From a checkpoint of a small transformer trained on Wikipedia: shifted keys.
Each number is 128 + 24 x the weight over its row's rms, rounded and kept within 0 to 255. Layers, rows and columns count from 0. Numbers have three digits each. The size before them is the row's rms in percent of the matrix's.

# layer 3 attention query, 768x768, rms 0.0526, rows 633-732, columns 192-255
104:116120124135137106122109103146110186144146115121173124152128132112131113136135112119111164119124151107155113126076139156118091140114169096139103124163105137138131134148126122128104079117110114
105:142102144079118099129132141154116132163121136150156156118100118134147184147139126125100139093109157104114119147096102096132138136112128130106149089145123144124131156164135141117102110107122132
113:120113141162079111158136092112095098125137099183159148127136163133147140130128123124173102139125125132167134083108134114067095149118145094144147135194114135114145137128124124129135100130177132
113:100109069134133102159106122158125104122137102114097149101130142173112148187092143100150126105131106108123134151136110162115131130058146096152128120110145122119112125128145161144150101158124166
102:132147137142153154076108114107121104106150115143090163149173123130147133129113173114090120092158081126156088147182143132137135070105121106111167148158128102136153153107132113131111153135140143
108:110118130150142132125177173141124104129148134125119163131134142109133145137105079136138112076103142115146139149145140132095125158156118118092101140126103112141110152118092119143130140140125104
104:093108150139152191116119099131118170130104145127135131125127150130119109149142146089133109161111094107119095102131110114121075087132118127089136190183155126157149115173175160161152129121116112
102:131122147115151078109114109158121116096115115075165113130150134142102123170123113127139149115128135143142121123125183136096121110115139098168109156102165092153143102151110126074121183161118184
112:114078120137106079113131134110111114093131074148108106171125154113088082137133126135128119103111129118136148158117152128143178141086132160117141108121156105113139177148118155153153116135152134
109:093119110113127127156121137131129132078136085129145095153137175151111091088160125112132129119135143123113123125085157117162138116097148117087138124141185122099109153186133158168157125122175111
101:160124089145140164154125165102151103191089162168144129156106125120127159159171116136151141109133146126086155095153091069205125123100164132099105128146116155154075171085119117159130131108124128
098:129110132078114146159155132142126096154132072158161101157116169143165119096095136178147097148129140133101158105103103118159137147108154155126129130088107155122093137105126125131165124113137140
101:162119148166151128119135138126109120179155163153123161129114117125137130124094132162116112155123116150148165135149086164095141103125114098097147120138127135154103125122094080122141137122093119
108:124096149147115112159149099132137133138111150117110117164097122107140139125116126129108123157192073108154119145148130162098129076114116084143118170092127090139128139106039121156143104117123113
110:131126183114103129122152118054128175103138095096104139118125128171118105093161144103138112147179106111128094130128105102122131116101118120138092147117161173128140074140150163172133078136161098
103:153124126134115093119152108140143109111110120149131147141059155118129156150145119155088145115061110160158172113182155148095129134167064173096191124093139130131160083136104102111128140100120097
101:138161114168119132144132102177092187102113110142124106122092153130067092150148103108111155107125134138146093149126170124121183177148090114143158156092119115125173113170137164135149135172132165
102:110106109124112058123136111121135173111123119118107109118114107119143100104136142100189130105123126137123071088168131149149148103085117131166137190118143124084095127168167142145107119136114145
104:116130178117134153128102103140131183124142130099114083147131156129116120060149119103105090145139089098069132116109105103148075128101147108144120117149121138138151151146153144138107117113122077
101:154123188149134113085082096104093120158132137129147159152126175147088176112128163117146117123097147108159150123109135152144144119133150119068138132132141108128126135136140077106150091131136117
097:143102123146128106143117113121103125155112146112116107131122138131110106155143136143101141098136110106117119194134131119108089132166101143166119134191132141120160108148115108141117093149133164
102:147158104118106130122114120153126149119140134126117170101131134105145102120166111130100144098125108145119135181130112101138096168163118167095122137121142099120180159144097133082124116132122117
096:134086141149134093140129118134122128156108089177079127130138141129143080130090115119116132127138094121151145135136111111105114108095096112148193174092130108136122139134102129125112187115145136
099:143147163140136110145136178143154114162147089165111150114090105126119129133151068085083131129107137108163124132149121150098106173128124141098127155145121156123093077096097148156099156120183155
101:150128162133125137110108107137085162156098080157133100158141088107171138161127160152111137155135140097136128123142098116192164146114142153121104172172104162132105082097156155140170110140130114
097:105081067119110123162150120098087177113126155102112089170106150165146138133114159121165093143141101157108145129148174139172098154143112089134077082131081138140116144149126129128098159102117138
098:083094106141142147153130155124172114071133120127114103164120133140130111094104131140135116105122118151124147153092146157145155081204106125107118118085130127093091116136179110103094160147108125
098:122083170134129110121145162142107148141139111153116123121111097168107161157125115119115104124157181125152134142115117146156121123112154123151136127165132146154158103147139121125095156115126120
100:091164145118104142096132153113126155136119142104138153141142151073140146135166101122131160131158156112158132130093113120149124101120147112082141107091149103169141116145117126127122111159092087
097:139107139104133151101129133159117098122152113111143138137125133086142123132156124123126114085092108116160122080140094088072139144127148140080103135119171104096129107136136083111133097145177094
090:163131149141147148112085083115144089141129088128144096135122138135132138154168134106157102146127121158130142088158103151097157111098142121167134129145146046173199079156122140163163114147133126
090:148162128097158104105110129174104105121139131113123084134148133132146130102132137103127168102114142157134163140096123158113114135141138128134083114115110137101119105159127112117135161131147138
094:170109103125088082103123108182129109129121135194084099161145091132133145117102101144136175126118139127102155119171124129172147171097126148161104133110142148094141132130162174119114169124132119
088:171118122106110110109133129159100102170114109123148132121128080124107105123096100125113066125107109158152144111121115109134126156127111118136133128109147164118139137147150155114098175136110059
098:142131062113141129137158146083117145136110131123146085150130099169142107192121138115130126160136171086130091117099087159157124123143127071142159146131104123149153132104124107143121117121124126
100:086118117101137151154166119167122131135161069187101127114095139058110091095129092138085107105110173092135078184154102118143074138113088140150120116149157121112119143157154124159107139081105103
102:157132111126138133125097105173141112131096149093130164105140118087139127109122109145147118093155148128180101122120136100096137079092160188130118169128147156098129147130097113094104153148092129
094:168137147148116142122082152125091167128147108104119137098139117166143110103130158132139105107163122158108123123108145168102187124154131109095132133099138117116095104113101093114117098113167105
093:129148092150164125055138137133115148118123088147137129152090162137131127133148098138123080143138155174117143091123120123112132142143102115137170104140153118111143104135165095124158127130116135
100:103107109170128136143117146131087127173090094105138151122121132168113146130127099139126156149142128130123149143104103063138109112166134084145125123090145136119117093108153126091140117115114119
099:112089116105112156135136125127144115153155150130126119139112183098124114111126109115144121126091125110139137175116146160142166130086094087159125154164149098103124122130134128114105098104108127
097:109125118129087122163156072145127107132147125120145138098105170134102147103136089131143119165125137141168126094139134139109148121149145106111122124104119109122117113148142112126141115123097199
098:112099101086109147164152132098145142142112112119192162179116148092110175107118118138169125159101118132151101146152156107163163134148162150103092077119120114106170080128159141146135159139091138
094:123151129167124115105119087146164147134127126128119110144086127172157138119126119112193134134081123145179180146139085095149127112109114124155118130115130098121114156095146121136131085125115141
102:095117145153127150145125131144135079137098134107147125144127111121136125152134105132126158114125155162117126110108097118133080151141144139122136123117147164155154128104112109118132104142145090
097:088130154138128112101115114072092142113111108123105131142176121129144188137114172146129124143135151102138118130161102124136142081118113094140134109155104186131097124092128069135131114145132119
103:126109106146153135114123119150147132111144118155090138081172085142114103158127159117127138134105135116122156119098137124115104127113135147129091148154110142085140122123111178111068117134104142
095:171128169095180156129124115112151106116130146126178068082129145130182144130120128128123143140121158155059111154126172143087115184139087163134118164132103100133127134159116118117132134143106129
097:113137162119185105121159128111160146151133109087110120124081114133122145103139117131163106112153140102150106118108135143105136116098128125113133164153105135101148079156080129103145136105135089
101:104129137116105091148133133134165100162141135170091167129123141128115132149205139107131119186135136110142106144107091142137114119162116151108155132157136117152131129123109135120149196138092140
098:158091129134103124116141107136116070128124128135143133106117125104108142110135089119112106098114146145124128104136148099136141154111139121152139121105149123128107120154096113118125140133153111
102:168123141124103166097104137147145098103118124144131136162125124112103139082166136140117143137134148110158116115114120160127094156115155105128135144105135103124178116118066106128181074178131193
100:130060074112145108169131137099101180114153127137131123084129138128147155132092130152150100125183130097133100125113136137130105101094152139142111071110165116097143103143144099126132145097140126
099:124136136151126135107135154108175122102135099161132123164121165155108156200136070110173132137147167096131120170106117133094128106135123119151185146115136124172132127130093141139114093125095138
101:120147118096149125131143104102124150133131125090155126148126137166133127142133135161129147080128150102117110085129136166071154091098161115165152154130127135119118129167156117127115127154148126
101:122103095103115155117094129093151140135118087171128143119136109101084091129103122131128085151112133152147126138116135096099128107089178148101135134151170165088116144128125124125100135108151126
099:126112180142069082168072126173157153128104151096103156135093136146139139146134155129100128106138087087143131171145110118146137140143103153089132136145093139171122115130097151144094131084158116
103:142128134085125125119093140098145088155147128098129144127132128118131137179127157134147147139130162149137171124137169079120098145116104123142144098123155142161116117110115167098137123194105133
105:131190136154143090178140116148140138121136154084140138129114140127163115136111132149138141127168174081133133095189120161145090116129133091099110105110142087158159169093148141129130077098131116
104:080180145163137144134110110109160116129149143154134181113151124108088104127125129129124113143118140120144112102165121108113089133139145123135119185145130112169080105103084098109194111120155130
096:140111160134097094125118096124134155108101127117149134143189133119132144084115182116125127149123123147121144149159126120152083094140126116106109094118121125108114136134146134095113137128150108
102:089134126134099126077133125135139138131139151103149134090118141149139146153098133139111137149121109112145150079150115105117128093123133116108138090134148121130103157142114142093107078123107136
096:153148089123150122116108124126115173107100140142106092088173125116141107109135103112122113116144096119134111107176119112124157127155127152152123149114149102100113094164190151094163073133132095
102:131098110107130132171134109097121149121136153094138149174119130133120154133139138128140139157122082106145092160140141154097110167130133100114158117133136132120125110133166116140130204176100091
099:147156142097095112146122138126119123126124105081063083114107099157164149135146130142144167136096119121133128172112135111135136141158167146147105178176136087136098095099136137132142115141155135
096:159159159151166138126087158113100125135138143138144145113080127151103151089129130085106115160124168101105138164100085128139184106160132075116116169100100119144091151128115145099152166125086117
100:139127109128124087154147085129132137147167159144152125120130153116106079172111148132182088119124133156133098123103167136125167133156151153089166116110137086109167228124148104120122140175159125
102:121105160150132117148137093106158122139126128121154103128155116140095136143071164101125112083138136192112172116099119141142168095117129144149159163137156156119153052152132108108149151124141143
095:134104134149112118132075116158138187131121112121160087135167131124203157113101150135108137119119153153119153153141109114120104098143097115088129159139151168151155158132147141141141075092177118
099:134109130141140143104110154176144121125161142153127108136114104158124148149124126134107162131107134121140136092117144133107148161138129140076155148151089157119150090090111171115134130154109175
102:112141126155096098125105133119153143130130142119093075130131138102127131122162105126085143126089087111121130136099114085175134099148130112146125122169162055163129115128137108095120133109137142
076:097113142130149093118108085123102155091121126163102112150148169122189159150091097129105093173147122144120117103076148141170146146131149192114144109157156099137141084121150144105116133115152107
075:111134152150062110139118115115148139133149158138134140126157137158124121104149131145093121134136155156128107137131134145168139117111121153135148127123101099105120151108092106130134127129138157
073:071154103111112158089116129146129169136142120107143125122111159116119165138153167129105077090155151140144141137124131138135168143110119119144117195094151142112138136173128094142124134109152178
074:128174114134163119105146148169136143169115111125133153130136117142119149105148121119077131121142103120096142117176141098131096106151161108151144154143154130132110139092108139110131143097130098
071:065126090093100137137152137114165141171139138124098153126131089114110117129142122171107151120108147110142137151140115123095116095150128146109139146081140188157125148124135114162130091135125132
070:139098153106141141178180156112127138131103150117119120136150125100122123146182140114128110075089161107148130096127123134131146115142116142095123100149154126116090083101108137143093117149138122
082:137122149108094098090157112157127121138123096120173108092144076130142141101083097133158087128137109154159137103155090149096115129141138132114103099086080129127164146152096075119175102091121146
079:140153097101148143106099147163146116134156146118123127102094089126152126178148167139133110156083144112133140107101085143126108163103129091125105094151095129130162135157128121120111134135158132
076:164097109111103120116146136121154079143124091175132100145111159151098131145126137095109148146176120146165130089130137163127139155154115125113178143156173095102125035142132145113098097145126132
076:122151083132070153113105126137144156068112136173105139124121143160134137120150129116118113125141124151148071152121150154151150141121131143150186138161136146106131135143143143097148123176138136
079:131153115138088163125124169135124196106086154127140184113099109154175116160146112143119138109120154150128139178133165138116124098099137099148093100097120091153107115172181129104155137121103126
078:112176130117129113130150123127109104148146106078149170136115165119181113103148124154127116101074158094114126106144087148134097088121140127137107087092133143108116104101113093161152101085122122
085:127119109101110134110103129126127136133129112099129131133116150123156129120154134119133125145131083122149174124112172137103128184130129148136089146117136121128119061110096120167127172159125121
089:109101117140168112122090081127119152122086115128090181132102112129099143131154124089142131150104085128180146121113168092116154140134123135147156119091125152114117107127133128124154176123157099
096:143101188113073143153140158117147139144150123155099093111119137147130106148121099108156148105190103121134127151149136092149108127140152113134120167158145158093146125119126144198157177157113145
097:134157137130104142136152151146102168108121133092126129128171112127106102130161123134110177113124152128113142146108114095142161106080155088086109141100138123155132150121153141153127118134131101
098:094078157138145118106160114100108130102127136149116122160145179128104139138162106153162141129107171125099109107103131097127141146134136133111144148143142132171142111113113139182185121163115118
098:131122089147121150148100119107188151119123104146120152112146132142144087104121110177142124110109153133140102139189084109129107076150109130156113150154138147147082140138188133096127098140119116
095:132153099135103108112164176150103153146144099144122147140131105071122160122154162127103109136158115138160163100119123072156164088150139111109135089135091152153109160118123165161136113157131126
094:156129139150104098097118126145131078129148100140129139136153149151096215099103165119106128101081153132129108168107132141165111096174124106110093090130107146137131125092142107123142113102085108
096:153089151133126146139134144133118093149119137135137140152173143132142131158135122160106100136157152117123160126091110137144143145161119171141125113106088120075171096115114137121132121130184104
112:123108174166151155159162109140162136122090148143112131115113117148095125151115101141098088139093127116140104179133142121158124077126165115140108103130098156172108133122142118098142110102123159
097:144095118119127109115109115178091112125152134156140157132107142109123109120150111111125133091121129140107139086116087176127142166119089172121137132129136099102114102180118154072101151096135152
093:132115145106129154117133151107136153162133113102156135107108116121148110153122088130156105131159143145114108127125123119137116190122138136184111125132160102114129087143110141117101127099177159
099:149168117107119116142105130154138129114120109105147149119109118181171143110139073099125117099155139106084097155124137156160120140190137158110098083139130093123163163091088115114129160158120146
095:141153121122130165104145119075155136098116129140122061147070119132136150122126054120127121131133120113111158165114145162143094125164169098090123111112130115142153153070039141090137183130136186
100:130094142126139134148140121110171159110113119096124117099103109122137114124105158132082085077070142129138140104137105142141056096104119086142141145156132137133171121137157103132114132109144127
094:128123124143130159139115104186137147178115144148156107124193120118156141158124191124145121117145104163142110088135136077141110116195148125127139129148138139131140096158139125151102152157116122
107:096090138160121133108141162105133117122146071110117115139120131149153110091133162120117127120099150112131128163117034138105105110141106126140136119135131119112104135115162077086125111108112117